config.yaml
num_hidden_layers: 9
hidden_size: 128
head_dim: 64
norm_eps: 1e-05
attn_scale: 0.125
bias: "none"
tie_word_embeddings: true
init_std_qkv: 0.0436
beta1: 0.95
final_lr_fraction: 0.1
train_tokens: 130300000
max_steps: 7953
Each number is 128 + 32 x the weight over its row's rms, rounded and kept within 0 to 255. Layers, rows and columns count from 0. Numbers have three digits each. The size before them is the row's rms in percent of the matrix's.

# v: layer 4 attention value, 128x128, rms 0.0989, rows 43-127, columns 64-95
# o: layer 4 attention output (transposed), 128x128, rms 0.088, rows 43-127, columns 64-95
# q: layer 4 attention query, 128x128, rms 0.0991, rows 64-127, columns 64-95
# k: layer 4 attention key, 128x128, rms 0.103, rows 64-127, columns 64-95
# gate: layer 4 MLP gate, 256x128, rms 0.133, rows 0-20, columns 64-95
# up: layer 4 MLP up, 256x128, rms 0.135, rows 0-20, columns 64-95
# down: layer 4 MLP down (transposed), 256x128, rms 0.0621, rows 0-19, columns 64-95
v43 090:138132180099125099103192133154118140133065081145099095132169121165186142147126118100115139093134
o43 089:178125141217129142122152153086146155178133128107121090183091144126160104140184136086209141137135
v44 101:138148089142104103131142133130159134101117143077090097098161149090108145123146122106157183138058
o44 099:092179174103145149155130158114150026130137093108161157188153131202157152156125169113059084146155
v45 101:142151106062082203139161112124131131099155142091186116153148163129176135143108125152131129117155
o45 106:140147090139151088108083125157114114153106188166139155061113087111135158122150101072137121122134
v46 092:087144096123097084098133135146132092135181111106154074108139120069165141150120141134159092160134
o46 095:155120114088155149119110178126127118104169147108088161133140109177178163173116142126162115095085
v47 101:142189111170153165141115132119148111133117061186090105105096120108126110130128132117101161097148
o47 091:149125161135177155099099125109171181092098071082083121152128141071128142135127130071117088194123
v48 109:073122151070111115069112185145105112091127167091098125079122104020134126091118152089066160177146
o48 102:106167139101128153182099100075134080116118126152139185151116113151149151077140087143127226098143
v49 112:148105124085176126079048125170111101085162119161132154119105088123167103097096128116187122098036
o49 107:176136086085141094174172134166178143172066098207135112114151168149081154154136111102091152097165
v50 094:082160157100173100171146146129056112130107119144043146130112130089100163126142130187149160189127
o50 101:180078093057062110094182124157076153112155124145145099094161097154124110173150180108142175060093
v51 094:128123118080099140141138144182102082127104089152159141196119056145107101098099139173148110064149
o51 101:206151123107089121144146129135161188196136117115122100152165129128151135091082076068121111118184
v52 094:085225133162108135154151157106140122221117174135119127193103191109113119102140095164167169114154
o52 103:128104131116122118163144143120186157143137159092155108101095095118098136120123094188108092199089
v53 102:125200091104145169081137200144133100122157096065085127113171168160162183138114096115152154111056
o53 098:125097116149123087104069130151077147093156138107159124104151132086085099131128151108133123173191
v54 100:168153129152119153114077116146130143127121050095156172127124179147160139139140162160099081117125
o54 108:153129088113130119136087132170092072110104144162083139090136080098145116121153100087092112166109
v55 105:102143137124116118165166097120196167112113072132118116174098062174093135111103092150112123123142
o55 088:116160119151136172048100131113076130063151174069140086146121150088114165168177116090179133095185
v56 091:147096116195117132110090135139123082120100117060115112097125128139106150126114055075096142142142
o56 101:129110076103127135110172124131144095090093136133141141178187150071081101116171152143144163170181
v57 095:112105118175046112127079137134111083140053110138170124123099143096141147173189108102180183100104
o57 093:136161149054139138147131186097106106126171123113102111200228087120153112146133064187144071097155
v58 094:082082175169138115138132159121119168191171140157069092133147098191117135112169141102145103120119
o58 100:143155163142117171095120149124158146088132139119171128212085128123105110123125103136160169107145
v59 102:181201115130108124143118159088113166128143096099148131157129137141063130146088123114161112178087
o59 097:125145073158134129118140110155130154152163134121122115097116148138220118117186104062147123150171
v60 086:110178116072125120180123111118100163169118190122136107116060096206156130116110123097120174140160
o60 078:121123099102093132136108175141139167078121142137150083099146195058149155072185109117120110129172
v61 100:113129163107110092139078089136168127125113122103169109079187116131146068167127136121137156120122
o61 098:113117142111147157136126128170151149109149169102093142145118094119117161175124085155092137142116
v62 101:151124125083128080144117162223211085075106131149120131112117167134127112186109148130083121188121
o62 097:116073072109151094118118119117065084102118124122101130113116143128133115140170129127152083140104
v63 110:191133116081133145134161125099127174140100086194156093129087132115135111078124146129149197158121
o63 116:107120105113124080110151062140128195120092134156105173088110098119138079118129197108207159152127
q64 115:081144176115126114125155130051096058143113073129094090142180172129111151161074111108124094125148
k64 093:164159124140132168125166154167102085100121125120077194099130153127194113103103101151148120020105
q65 093:170112084123160078132089136102114101155099152121118131126114150185145115143000125123088090076132
k65 094:112098174145000140128135154112151141186157083136088129127128139085121145126140135148131153126183
q66 106:164159096149128097087102082144126176128183133049125135129109068081129187142153152142122215110132
k66 091:152156117170129172122077130158146147160142127076170119126134143071159104122114128116083107173127
q67 086:164108119132137096160134082106103063117143139106168170134101157113139101178063100128074052166132
k67 090:169115147089182128073138115160173114083132167136074094138117131170153158122105127115155120114166
q68 092:133135196208124157141156126112164145146094023149136118175109117169152125132119111132160111080106
k68 095:109112086059123086165098159095075131176125187162096128107181123053137113088102103147168173111112
q69 109:142158114124123128143148139171201108129199122082129170137113117110067094144099145172103133116138
k69 109:116098157179141144091131173099112117126073131127155203121098109129072118092114165082131165162106
q70 097:152092116080126120155154095137126124099113120160166118151119167125144124183161108143051079226057
k70 108:138163143119112183148074122115044126166129131068080153119112132107177115119152125095143176078113
q71 094:109159184130107122136134132128138112122174097121152080136162082115104161158077154110127142080159
k71 104:148104164110127074133157089053149122155131173149125138097180092109063091160122153107141156171132
q72 091:092108121143168171148118130175121174095085125091155086141174132089151155132133147127184128094154
k72 086:085063149149164152103143159124156142149101129119139137190163141119152088092072107112131117134137
q73 093:120091141168145154105170120171111122116094193116135077108124190143140113138120173179054089188083
k73 103:159110110140147213112091122135166095066123159129131194120192118073154156171101186135096100150137
q74 106:101110131156194154139147147109111149079113114067114129131092174090104098168192103123110176114098
k74 092:153140118145172087134202136102207148117112144133190124114082136137137116127135165162094086115131
q75 107:125168130154111179100104087139174137134124145096167081190145135209124141122149116182107069117158
k75 115:097054097085213120143122138156138146139085179114107144125119167118186136163108092152170100157048
q76 099:140126083135135069129102121128138137124090131147172139145115104171188091110125138192160167101208
k76 107:124109086126149192092148134132136116084056170080066118114071129163096152151119109131152106096107
q77 112:109109176151121144157097162156088108156115123068117110132149096159076070087137182156150154089168
k77 129:124092125115135144133191130136122093140046147073163112092149123135064109134127178148128071133181
q78 104:101060139175127086104119119112110070169127181130097143103115117143124181152147103092067124173104
k78 095:167104182134131126104139113110121179189104150118128152165145119085157102100197153089124089102191
q79 107:093122103141117146168094113144139106100102151068151117096183154132058186119144102107106099161107
k79 102:102117104141087096158124173128176169173117136188139138132156100130149147155153105109134144160111
q80 098:129192177115139171174093131131087142152129104157126111110099088136125118142110134095155108127108
k80 097:119126173149100087144074098139112115144147070137095112126176108094087059159165150178110128098160
q81 112:145100134063170119135185139175095106171191072177172173101095105140093089172105117101128092091174
k81 110:122155100121173084159206112124078159131169050161163133092118123161107104139106072155112119094087
q82 106:126195100107079192106108116137146124086091132153109099107118130165122082158144077131135139104135
k82 090:139127115129095089053152101139162145108140100131117105192128167143100105132124109132136165181114
q83 121:107120147124159100120142133135181129110122132162129143103148125106153176135142148103101120174203
k83 104:119129120170129130142189129142118160116080143133139113047056108151140163144156109151121124105206
q84 109:112133153090143144094122114121157081113068172170109141161146127169066151157120116144176163103159
k84 108:181179179138156099154169130141126097160129132089152104130117055106136164135176135075120134118149
q85 106:116118070174171181083123130144117147163081140161162118153105157060122158111162182127105111152137
k85 103:158083101101123186172093136148084169099147106165132185104150095117108178133125119090132126085152
q86 102:171177134146076118096139141129162094126130102151104186127132138096096133122160155159089158085092
k86 100:121107119073100131172164161085154107097157103129105133115138058147086129139152082193128114120139
q87 103:138103159108120113087118134138114078150149059130074136150134154080179123149148054077129128112100
k87 107:189170117136146119088142100139146104132088116113123088121159134056129095189132193119192185099132
q88 094:081137117181155130150134150070115098137128129107136113181122141123073142119161086084146107114151
k88 096:134104110210096073104084066092146173121129115069119126139157039110132133154089132130152123166135
q89 113:160176066175147099116146082082155092070102092138152191171097131076123138112152056091109159106136
k89 111:188121147120118154121148146104121097146125104120129135155096151143061123108104028098138149128192
q90 102:151132092123196111110154108163170081134158120114138110093146124150145145124085123154107051213098
k90 100:155063139154197097110135216158128134102115138106067087151180108171152188139057145132151146108127
q91 116:143138150091131134080153150105145098178133139078146124161151073166134107155162166147112111168109
k91 111:126066134181138136137129136196099137127116111117144129159159121106170146097092090141064121093097
q92 111:190163136203148129192085109136150094124145098162148144142114083132135140137144140127128111145132
k92 108:101141167118160141134097145129130128128108098131085130139060107159096203130061109142125093095110
q93 106:153154093098122139174171150119092140145093156214117114164145154121105084152142149130108089107099
k93 107:139206143161134135116142112097126118159187156059129143110103097186169156157129110148128112058104
q94 115:172091111111124136173155107120096110171124096135091122140124134136138107115124120137193123124154
k94 111:146114165188125084124150066105112176165147114144130204129155188137139101106109061162147130132109
q95 107:182128101097082122161077120169137117091060145127170104143143113172150106084190141091158122143133
k95 106:127066135109087090161115079155093100147161100177116143122147120148135159097140188134155143176150
q96 102:137137181142116061117189101119090188171114072161090098092171136135114121077209171124111124191177
k96 112:089162105142188067151130147155144085116115166123094118091167128175144101146112144093163098131131
q97 098:098128116130102101078146092095072133140146080183151122099130127129126176129179098122137094153091
k97 102:098093143075139144145112157110135038134100110113045153159137139132153096138054110072139093096131
q98 102:222095155094070123142110116135192092085171094125127138110183149165077141160080172113092078103133
k98 109:160158110115109068128170131133104155133180144089113105089134114116119093110177131109123175169131
q99 081:072137106122074147117102117093110130155105122149168193086156129107141143132165114129075152165180
k99 094:104104135115193139187179124102092080124075175096077172142084138120108082121116134114157135154144
q100 089:141071173131191164184143166124109071109105111086175138148085144099153144172124150128106098111153
k100 092:127148153202062059057063103122092144116162130147200102135136153178083113125164108136206147166083
q101 098:141141056078100152123147106091124086082169176096083125159107160099138167097144139163152117059143
k101 096:144082076119160138140140122182157121100127089149120180143152139077105110112031135150131007073104
q102 087:121108122064089099127195070133192077110146079159089085113096157143166178101139139169075097148116
k102 099:112091125119156153092085167129117115093093194123128088166131125152113103133075175113114101137050
q103 095:113135129140205117084157178130153144082137120116134131123114157098134183115089155182101121118109
k103 103:109095160168154225137140124112165096093081169134121141165101141198189157162129119102062149099127
q104 101:110129153093073108157088064169105152133112126099205098139141078125111123135087084135148089148141
k104 121:191150100125144103079164114187152111161095189053026094122124156169163089126146133108129165052133
q105 087:150159103093132135107159130110175111109163101153090125141140131101102191155115116110066093114116
k105 094:122125134084083209085138142170195130098143117107130118170159108108063095142135188143162133089137
q106 100:153123150074085116139108163095138132136150096137146146078192061097119146146109133079158124138128
k106 103:085134119135211070117165146116132098153118082078059126173106136197119074118137126115137148132122
q107 108:090142161156145191132131098130132099166112103081179151159131097162102114114122132178123153129171
k107 092:112156108128113144108106093125152134108176140116142115148167121158103157112090156141145107133122
q108 105:116145120074057114170113122093165073103142160136068137111123140165165184163162134133126061188098
k108 104:100119135147131113105122129087096070135148152104126122129207114121202090181100095133142084154107
q109 102:150117127132108138149163092139138147135141123181128114166076135104111177193106131047121096137134
k109 096:151139171206131083184112111115142124170136064121130129171139090122099135135120157152119140186142
q110 091:129060114139120076174113143155115112147152078149185104076102189161122122096190112099115191136106
k110 100:127140164113147108188153088135114123189131073165151147099185184102185152097162099127172149148129
q111 117:201135062078098113149143100109124123097111116118178137161144113179077071115145127174125129118091
k111 112:114089171130160180116092092095096118154126100138128096095074138193142079100092090169137166117149
q112 101:144115130152149118115126137116072125152134192131136080179138141120165146171162116105083122128132
k112 100:158110151170138166142118120127093101077117203088131103155118126104105101159156176146156173087133
q113 092:148167131151134103147176128181103092113113160106123127127138163120146171067159064229107134119145
k113 097:143148195103097129144137104121086197111132130089142118132150173152110211048069089108095138162142
q114 096:111187112106089151110128170102107106143167125147097073151156123150157116126139135143183174077119
k114 119:069110122112055122133107172062105137123186093128180134112144174069114124092202110138149164099124
q115 088:067093105150147099138068072172153160102087124107105135121096207141115130167161095131143143143172
k115 091:152148111126174145172156117098124179112101127144138070091126211165160215110182161147111124098130
q116 107:122155104144121130136148072100069091102136135158174155135111156153140126141102091129121131110101
k116 106:128092135178121150092158098157163050141136126130088133121101151142126180108149123134161169109123
q117 105:126145185142102130111125112128129145118153085089109221092154131101094136186155150153101154107121
k117 112:122125122105138095052109106121165121123092115112183108091079122151161157146177145111050129145136
q118 113:079077111113069126126134151085160109129096113128128170188156158108105107159144115096118142063209
k118 107:134097095143144175085123111077185110111086112124146142144129121137129126102147133115108145108141
q119 116:177158164162154142079166133105101138110154192165112146136161111179156114160098121184104074110105
k119 104:188199141123156096106067115148118146117167114091123189116111097107084128139057107105116105141125
q120 103:109141099123143131083125140144153195073145119000120108103064090125149176129095111137124065104156
k120 100:098132150059137067086143126102163200107141145155118150149068098060134139144173188144123177095123
q121 110:108122080123143116149161120087144092123167099061060111178131165081118092129139144184172136077185
k121 102:095137156150107197140109075115093151148181141130127087163177133155169094134133121185196129134101
q122 109:151168122159146138114107127166103154088152181109121127148118138096143083087077140114163163154138
k122 112:131162158128147154105126090097097175128094140163141112029091135100130136140116103131108105105147
q123 100:128134072076093126173150159136156091166088127091088147141192113151100102138078075156079120163137
k123 103:090103090100106092085108119194112138078081128147142126097145154176199110095130163126095142159145
q124 111:091070137150159106101134106116126162146204077100126113149134159127128114111151117168206083154175
k124 112:110105154133140188044125137102131125170117163122141173120151204181195063170124167115118090156065
q125 104:094073076116167146187089099133139174131141159144114123164055121111157083139162152127110180060075
k125 115:130112112094150133167107099076157137120173142130128171204100143151170124091173078159119084094102
q126 100:203074124107146106127157085099130139124124139124174088143145132168129089123073163136101084199162
k126 103:123131152158117109125097161174124136130130051159098129084095127107140138178138124136139137140134
q127 102:092138128036160140125157118117175151106171085112127157083107174146153154172172126172119087076172
k127 099:167115094120190078172120074141107161127175085137116088085101185173107096109130079119124139150130
v64 097:143103060181141146097165137167113122113073122135148128121132132117122144095110122152113079157118
o64 097:113088105101124075150118115142185172092164160156128114136171139158131146136134140129154165153122
v65 100:097115115124137145131111130112191057126099105126114165126064114156124155098182139150120129096205
o65 105:170105161089122174147154150129100161165161114157116107106127130141170095162122131123138092137110
v66 118:141109142186050106144112185154125147137130126143122210127132120129129141152111112164092093098184
o66 100:104091119047204098126131131103146090127173120137168108184104083175105105172081121126144127134169
v67 107:108100057107162088120074111118142113105124143142112162136081156102143114194114113097139140079071
o67 106:112101194162123099107182126148132107139122099120131120054159120121144099108167086120149123185147
v68 098:172147095130139103122091148133065097097115125119170146144117115159160131094148131145138135087182
o68 093:174079142141165039124070106130143129131185095149137151093134151166141156158101104132154132147162
v69 100:106083178091131113158099143102083073079180126113093154077103105143182093093096161135095125119126
o69 105:137178086084128076189203125159103121109090126158131081134086139120026142090122135105144098116136
v70 092:146121106156155158128149157140155170130119069164138123109165094166141125108132133115116150081104
o70 100:122085128138101120141032070081069089101162130129134182132136126145152024159109073138135085180135
v71 113:097128146119123136118104143117109142094134001093121131092130096112094158114128158099109136179098
o71 111:115134092139143128130127115117093176089190205152128125138152184135133097146155125092125157107180
v72 100:148171105130136085139094165173093168153161103097187118143211173079116122125175149112130103089102
o72 098:124091133141141163096190078138190087115107110113071131171111084174151131109086163183087180167120
v73 105:156140138163085120116145160126151199142162152107182127117065085198128158100090152168173178092124
o73 102:127105117146154168118109126127106094147159101109132153097122163132122068181205158082072082186090
v74 103:115129161119101096115149101090114087098098053155111185122148193159151142136135177119139134175106
o74 098:133161138180157180152139084133085141088141163116158093141133128088082155072145075135129156129162
v75 102:083187098204118131108198094148116064140191190116165078165127108159141124134107131113143090158122
o75 100:108139141116081125135091118109165197149099137110147129144124138119120114125115127145172212114114
v76 104:104114161141186138166136229123175126110160141167127120144126137157132149134096159137116138095162
o76 102:172078120079111092113175062126092132125185096099070140129107090130095121096166123141198122100108
v77 103:121146157064117148153141137162082134121150163154124139094093133084167142125122098074090135124151
o77 111:102155119122130134123137123170113138075090111124118108121097122069196139167124132120188156099138
v78 095:179073095130102133105084115116123134107131109143103116193168134168136159144150208124113130133192
o78 100:169091120171147152126117114113068106153092099153160155072142130118146135206105080115125137074113
v79 106:097090158140170100081160116155174131134080095159149086123180137122150112087122105144138134120054
o79 102:147135113190147104184135103115136164088151152103115096110066117150122140134193163122113121127134
v80 104:112130183153100122143091138135112131121134162162051179167104144130131202130105087071063164158182
o80 103:125100111075123098153151193094102110119161078124163123073147079099164122117168141130203133107133
v81 106:182153187090115123126139078092135126107117112115137136110103078113100120137136161119159182087126
o81 106:095121088107131136141148158123115113097128084128103163100160112104080168154153115156051041176183
v82 091:126130125085132217088118150061136141200118113130096112144133128151068117149119065150139107120108
o82 103:161071131085101125110155128146078104120144128107157167146152114146121152117130141132097095177115
v83 105:097171162208210103147119106119120149144127086117147165148146126136139114157089134077157136172152
o83 106:121152132108080123053092076093191154078146177132107133113131155165121176111167118125091159159065
v84 106:144099166143087095086159136157064114167136076141166128188105137105095100102120154144125113218118
o84 097:081177126080121121102118109129106094079076138131132130104120113137109166158128085119116200106113
v85 105:130133089119113147162137102098148162167153175128137152124161148119171129138095148113157118148137
o85 101:152137078163087142071131114140110079083096109097117100148163095122138138115143161124130100126117
v86 105:169123147124129136073137105087115091145153142193095107086076147101124111084099168173052190112179
o86 108:112174112180129086173093139155096154133155124105137135139142170153121137104125064063182118123122
v87 095:125171147127132141109144183125133117104068171160112212125105081152195113082145127099112173151117
o87 091:118101136129104138138088090164123103066131141101080152158145170080096091204130154149122088118110
v88 107:125130149145123170156191128086088142115198070139114078136139096153110111108101144098043183123134
o88 106:142156136121081111114073100107077104158108169095145120120145109123161155137114095125133129116146
v89 106:182058131171114071110113110133119118134116123161141110123086136145092105103156111104094124227198
o89 105:094125092117147071100101139093130133140127121127136136155085093064127139127098108113123125104115
v90 099:151137066113120160075097125170127068097158115086081151150150127115173181118073171119127082088094
o90 108:065124146126141116171181093163161119124122145149070168081111189116159120138136097155149156057149
v91 102:132191179073120156160151145141141135124109155138117074174125104105120083111047084165156113152091
o91 101:075110104137111160112126167142159091165076126121159219114129105113111166045129115056122130093049
v92 093:128122153102116147141154081150147113142113112136109094140096143124120154104166131147143114084103
o92 096:075099133114109107097148177114146128118122165143123128170126162100169125133128186091137085114111
v93 102:077078141064134080139157124084094121066140107161158115108142100102119132133093113131109136120114
o93 099:196128105163188162154149130131105106101146123165138133096117167073104213070129157108166121095100
v94 110:153164185117128128155139111090070092062136073136080120163094084126145136105081115156116132124163
o94 105:087106149165139138117074161146155085140155109057061120140105142107060188115121085149192100134138
v95 097:125093165119159089093120144157164150120099132078078157141164102164133153109158122135125183109087
o95 100:069113093146060126160146163146108110154158133133126123117144111094158124064124167180167087120133
v96 110:113110137151122152189118124096134138189076140085129158118151100143090133172149112125123118148178
o96 109:190094074093123058112099163109155110123151130169170086083151138144170132103075164127125090161142
v97 104:113182183161104150092109108111115109169172198101144158123160109129132121160109145108110130163116
o97 096:163120133102109136166185076193134079032067097149097146075106137133131113124108155116139146143107
v98 100:077157152154128106164134150107136089095120220136143151144132173099148125157103154093137168139136
o98 111:139151091140119124110036163194163152123176090095092142107050096101144119072156096125084129094103
v99 104:184137153084135139100154096118178151154133095094178111128153100168075162132100127141119106155132
o99 109:134179120123113190168082167118106139095163136128081142150161114160168104162142184105137150116108
v100 099:141093160182093116110101110107177095100103097128081131151150156101161179113109094100193138135177
o100 095:123162128122101118123135159169125123080124146135131125127117112120130082054104133146140167099087
v101 096:101138162131174163098133115091118102137137147195108065102144117156113117130177128135179208156125
o101 096:119089189148074064153128156101102160106151115173134137146150129182129092111050057127131133122142
v102 110:122121109103114120142074169106108170132144117136138131143085127115132081120108102107123098145127
o102 107:076081198120136185177154164158135077116139140161097111154156157104137182086128119154168162044118
v103 101:130179085123106093134204069113132145148178097159085151163163136151090119138122103199159134139058
o103 103:113133173172110228083063130166111098131048157019127102126126152120109148139152157103143091122151
v104 106:155078176169167084178154096069153080199138112048055134143059134094128132130119152149105135077105
o104 105:118136126114083138167142175128128192149131139139153096135191131114178154101164182130129149139094
v105 108:143011117114146119139161139192153098131114145084170199081151130141195194156147090143136135146109
o105 106:147155128157104155170085108074148180129110135152155111089144141211082074097102189140120109126090
v106 102:166131126175042097109133138182124183073121096124133119168179132210096160109172200157140135123073
o106 100:108131113154153088091147120098148123215159143190171129131120145134174081155073103118131146073181
v107 115:100120114089126160149151117086076153121132104140061120082124157148125164146048156156136094145139
o107 108:194096135112109091083175151153187103110094152143127162142136158089065099109116078143168115174110
v108 096:142162189116140152155089076109083112140089157146078105144099155159143058125181129105137123091136
o108 089:117087100154073150139132186146096095128127109080107091094157150065129157159122102131090124110166
v109 098:100137105162180095111118120154151091138138140101117120136132135122117099097111132143066090134106
o109 104:174074169098142110145177125208199150087097137085096120110123168143177140077095094154134127132099
v110 104:120124169169133149125132109139160137129073131134157096125118069137125137134054096094133118082115
o110 102:157117114121129072118116146128164062110168121113114155151089172094119091164130131171087117187137
v111 096:130121091166130065181169157090119143117063099116090104083114163123085101127148116110186193154111
o111 102:154095141131151156168184128104145138178131167101107085191111160065118147107140163154093077074121
v112 104:147108061138168127151142144105112092098165092104139210135096142112137100155136098099184114101126
o112 102:146133145133106102124136082167137177131121165126083124154121063100124166118107147132046142152140
v113 107:163126162066139129106089122163173127137124164134204135088114127107133119107165107126143121105157
o113 098:150121129159182157149138117139116131134107093127072133121152113097112096142144139114073095154086
v114 103:059097139129147092110077164138136124140109136056110165115216151073167135102097112143141159058096
o114 101:119092058192078156104126084159167136127159151217152129133074142090170124092096130173167151118138
v115 113:115125178097113110180146098156099124110139159102125127124161128135114087119146125189183094160191
o115 112:120092141132117114121148169134189150105122116109069142145155093162120132124106182124184181130152
v116 099:100091173149116193137127126154069119152144082136117198138114125102093174155053147108133141142092
o116 103:135142144106097082126098162111142115133108162116164079113159122152117144107134060171117133125118
v117 099:117058115122167068107134105117085101125146079126058153156146126096107175097116097130128145151139
o117 094:104137103136126125148181119121133172154151097129120152139159131209140127090133187140186104140169
v118 095:078124142124080101224086142193168152125145094195093134173086097113110125161145127093134133089151
o118 091:204148082159122131056163120071125114146093130133148086098133141095144105115086124150169074108157
v119 104:118101177094201083125119119133140116072097133141211146160149108121162107130152141132168144096103
o119 098:131114141138108139103142125133132135121133137110088131121175144195045127123129096142108124164188
v120 104:139074168165097154089140121105147134103159089152193122125092140113125119106102151128138098090162
o120 105:076117134082172098191169138154074118180120123139159093089125150139114161159121156169098083105158
v121 086:100087132104139081150114084135136095123129124150145176106143082164119119063093124118138167033129
o121 094:172133127184104112082105142145102143131151173146119168099090175133211193156085173167164065121129
v122 099:063185137098156116151080148118167155147145120178161133101113116156112122079101179113052083103162
o122 093:167149085137126148132121120143114087066155139062150122115142136111085125152185116186142102157151
v123 107:110073094089116162103153179068041156114181119101086119136149137086177096115186164101099123163122
o123 105:184163152104155072107085088148151132092135117156135139119150137143110123151118117137174143042183
v124 101:168228098123145184090116134112049139135146098171167112136063089166113103126115090130161144102144
o124 098:147078185078111150162138097127148113099152156097120179149168133084106181161111134079087161118116
v125 105:104105160128081166075149143148160090105084056089110069106170151099137124131136106120100141096057
o125 106:108173156181115134165105178115140133130151166142173138183059148130131140112078156186121083130140
v126 089:138083138144092137147150172107104149122100145159061078082140098157159145078159162131122060145130
o126 095:121171134073117109130132160161175148214160150130162153105099111184143124160128098172158115136136
v127 104:191086135157137125133157163094121109136090109113079082163053123120148169139138125165111135156173
o127 106:158189140109114125104067149128117117096133118143182166146157123142060112070116124060155141094089
gate0 123:147102127059159091079075101082164137153098135207120101107152131113139148136076149112115128138131
up0 106:042169143101089122147174157153102149167124090123123147159111133104107118108141163183134152168103
down0 098:112153167086119131133138154102150138173136114175196165105097171138111179182155120131212134137167
gate1 092:127134128120104103126108130115098153119113135152141117120099114088086169144149043121179095073136
up1 100:152146161122102186125165186106085160138070127145120127172106145109105118071107135128127177102158
down1 102:165202098101113116146123145126070078144151114100154086113169161117098113140147124141067142096106
gate2 099:103146127176169096112149094141086167112137154129130164144089152087082142184125137129147136141118
up2 092:095098140163091113142126134162092148141101186164075131108094130161095141192079130136155081157134
down2 095:060171144137161110109128162154122152060090130158166154168141101071082165182098146137121164171074
gate3 101:155158095073160151185076145097137162132124146125157117156085146083110104126123123103085150128147
up3 096:113169146109141142128141132109154163146173150093135171150087138133122149129180106105108066173091
down3 092:140168109154164124108127142109181112101135170117140080122202139117087149127109076111110113143146
gate4 099:106164106117147222110112115156184104141106158166138051128172148133075129116132159204139172131116
up4 094:142080111141087096143108131127131158153111081119179135072152134155155105127130093108139147083098
down4 101:158152136098151120104114112158159124171124147079114136179163087123128092071143124099078137092165
gate5 104:154124145090150097120133138215190150138149086185090143131117111126156119131153100067081157131127
up5 100:058084158137131161153100127140100133095134144128102143144111164193151073140166100145106134142105
down5 102:115112181131098164103115117165075179152138125108133134091072152079117119167133116154100093138153
gate6 108:106080131192122197128126122108159165083130136106167100118174128131174142154109151078113113150114
up6 092:181147134093104074121125115154144052165158100133129142175155086084139194110146102113159123176115
down6 095:132083113145124145117148066141088111121124131140143168142127183114114148078185071092139101140163
gate7 089:121101169124164116123173083092084154117091147130119145175148191089155115119118086097138091048155
up7 091:105137141096140100117152077103104158114139138154090209154143150106142100072122094062139115087168
down7 087:200096116146182101077104150162117172058114109178131165093095078113121101168109125190174095165104
gate8 103:073118091109143145074224089131125096124108090123141067143130123120194087147165169092156148099129
up8 099:087083113104066148160147123141125095158170125156120135131126105111121104134087077125141176103196
down8 109:131135070156121114084174103142143126132134111147083149085162130151118079192125134090153194048119
gate9 093:147143163082106158127090081149126148123103148077177167131118124140105125118106153079075170133092
up9 113:153118085115153113136183148161102104104135143147109105151092175121125129192075164132154087113158
down9 093:143150053099172108098193114145123132153125145158089128142126155123128075157137174135185133157157
gate10 122:112138157142116169166135171159118147115129090134111183155142076115162176175167112083164150156161
up10 113:124130159062101137145173100134088102102110150147171193053165056153154115136142147191118111084162
down10 106:096112096092161087078094145117086112096138148167126125128184130132120080120121145173105066102067
gate11 093:092178088158116144121100126118117202170179144093088151135145112135124149153081119116113120122198
up11 083:115093175168141128098156133170135085065106098183083076113173148136136115145170130096147101167095
down11 092:150157042175148092081094108106123105090148089100096111140099176161126133122118174105156142121111
gate12 094:064144141117182154084084125182108130134087136173158150172116134118097154135097096159112208138151
up12 092:160055096105151084130119178148095127165156143164145108185213096151087170135120126187129165156158
down12 097:080132161105081158133138114162100132116132111108139108098090133139141095084139064151128166100143
gate13 092:136080112137125120152155093143122129131124132118143104109159165155113082159119120164153097185116
up13 096:157134109167148087133169131166196137105124094120100148174138089128164190072119160154105129125139
down13 107:155099133144152085138123159129066133123155116110128154115128057170156059136126156127190104159082
gate14 107:082116192103181151151127077125114130126095091080128183185069130099213141173128168136126167086168
up14 094:136113145107174138136116158110045127146148065160119162147099144105131112091179151119117161159089
down14 095:130073155138159186149084126098163185118192094089116137158149138146178066147145122170088167183178
gate15 107:120115111101136177104173112114147106187049186134109100135134130104128136139136167161077130076092
up15 102:142167099104126104111102113080156153164134153121086065115121217160089111159167128149110091097119
down15 106:209175142124101084131110089127124108109133097096153153129195048095108180123156111118167131128128
gate16 102:086126145139124090105077110129119136129115082149127146156087176117170163159161125115054149093142
up16 102:069073162071140124097119098117155071143140088107137071103131129183099103126088089104080113162136
down16 104:094108166125148164112112060148145121082155129138143123094098102194101112175163105102112160110109
gate17 100:071113170152096130080129122148108161089148144103125095113112156112164111091106179130088151153106
up17 104:186175127148173148185075141127125114180143157180165120122094099225116121141077133112163123126141
down17 103:147174088073168138139079115098142108146156120149107137104122068142123140145120199139105195144150
gate18 089:082124103082134103049088142110148113124072137072153190130150152129117085131117113158134094111130
up18 098:124148191062131110158109129160075060099087098114144124149153116160087098144112122123081098148092
down18 101:108097132089114106182144079151186140125179168094130076092113205098128100141114136075121163133156
gate19 089:150124138112074118107140150128147125147143103135157149144175142132067086154101161062070171158089
up19 096:193084118099059147144103154146176090110101085138153144047130119094104152099169114140124188151115
down19 095:064117101103132101081100117113106143172110116106130122149145153090162078098073146139198139137111
gate20 095:103094108133184114091148163136109106119154108122114130148142172114174104123056145138163100118120
up20 096:128089148122097145171124148107109075175213091164057160078203158162155124105142142118167130178096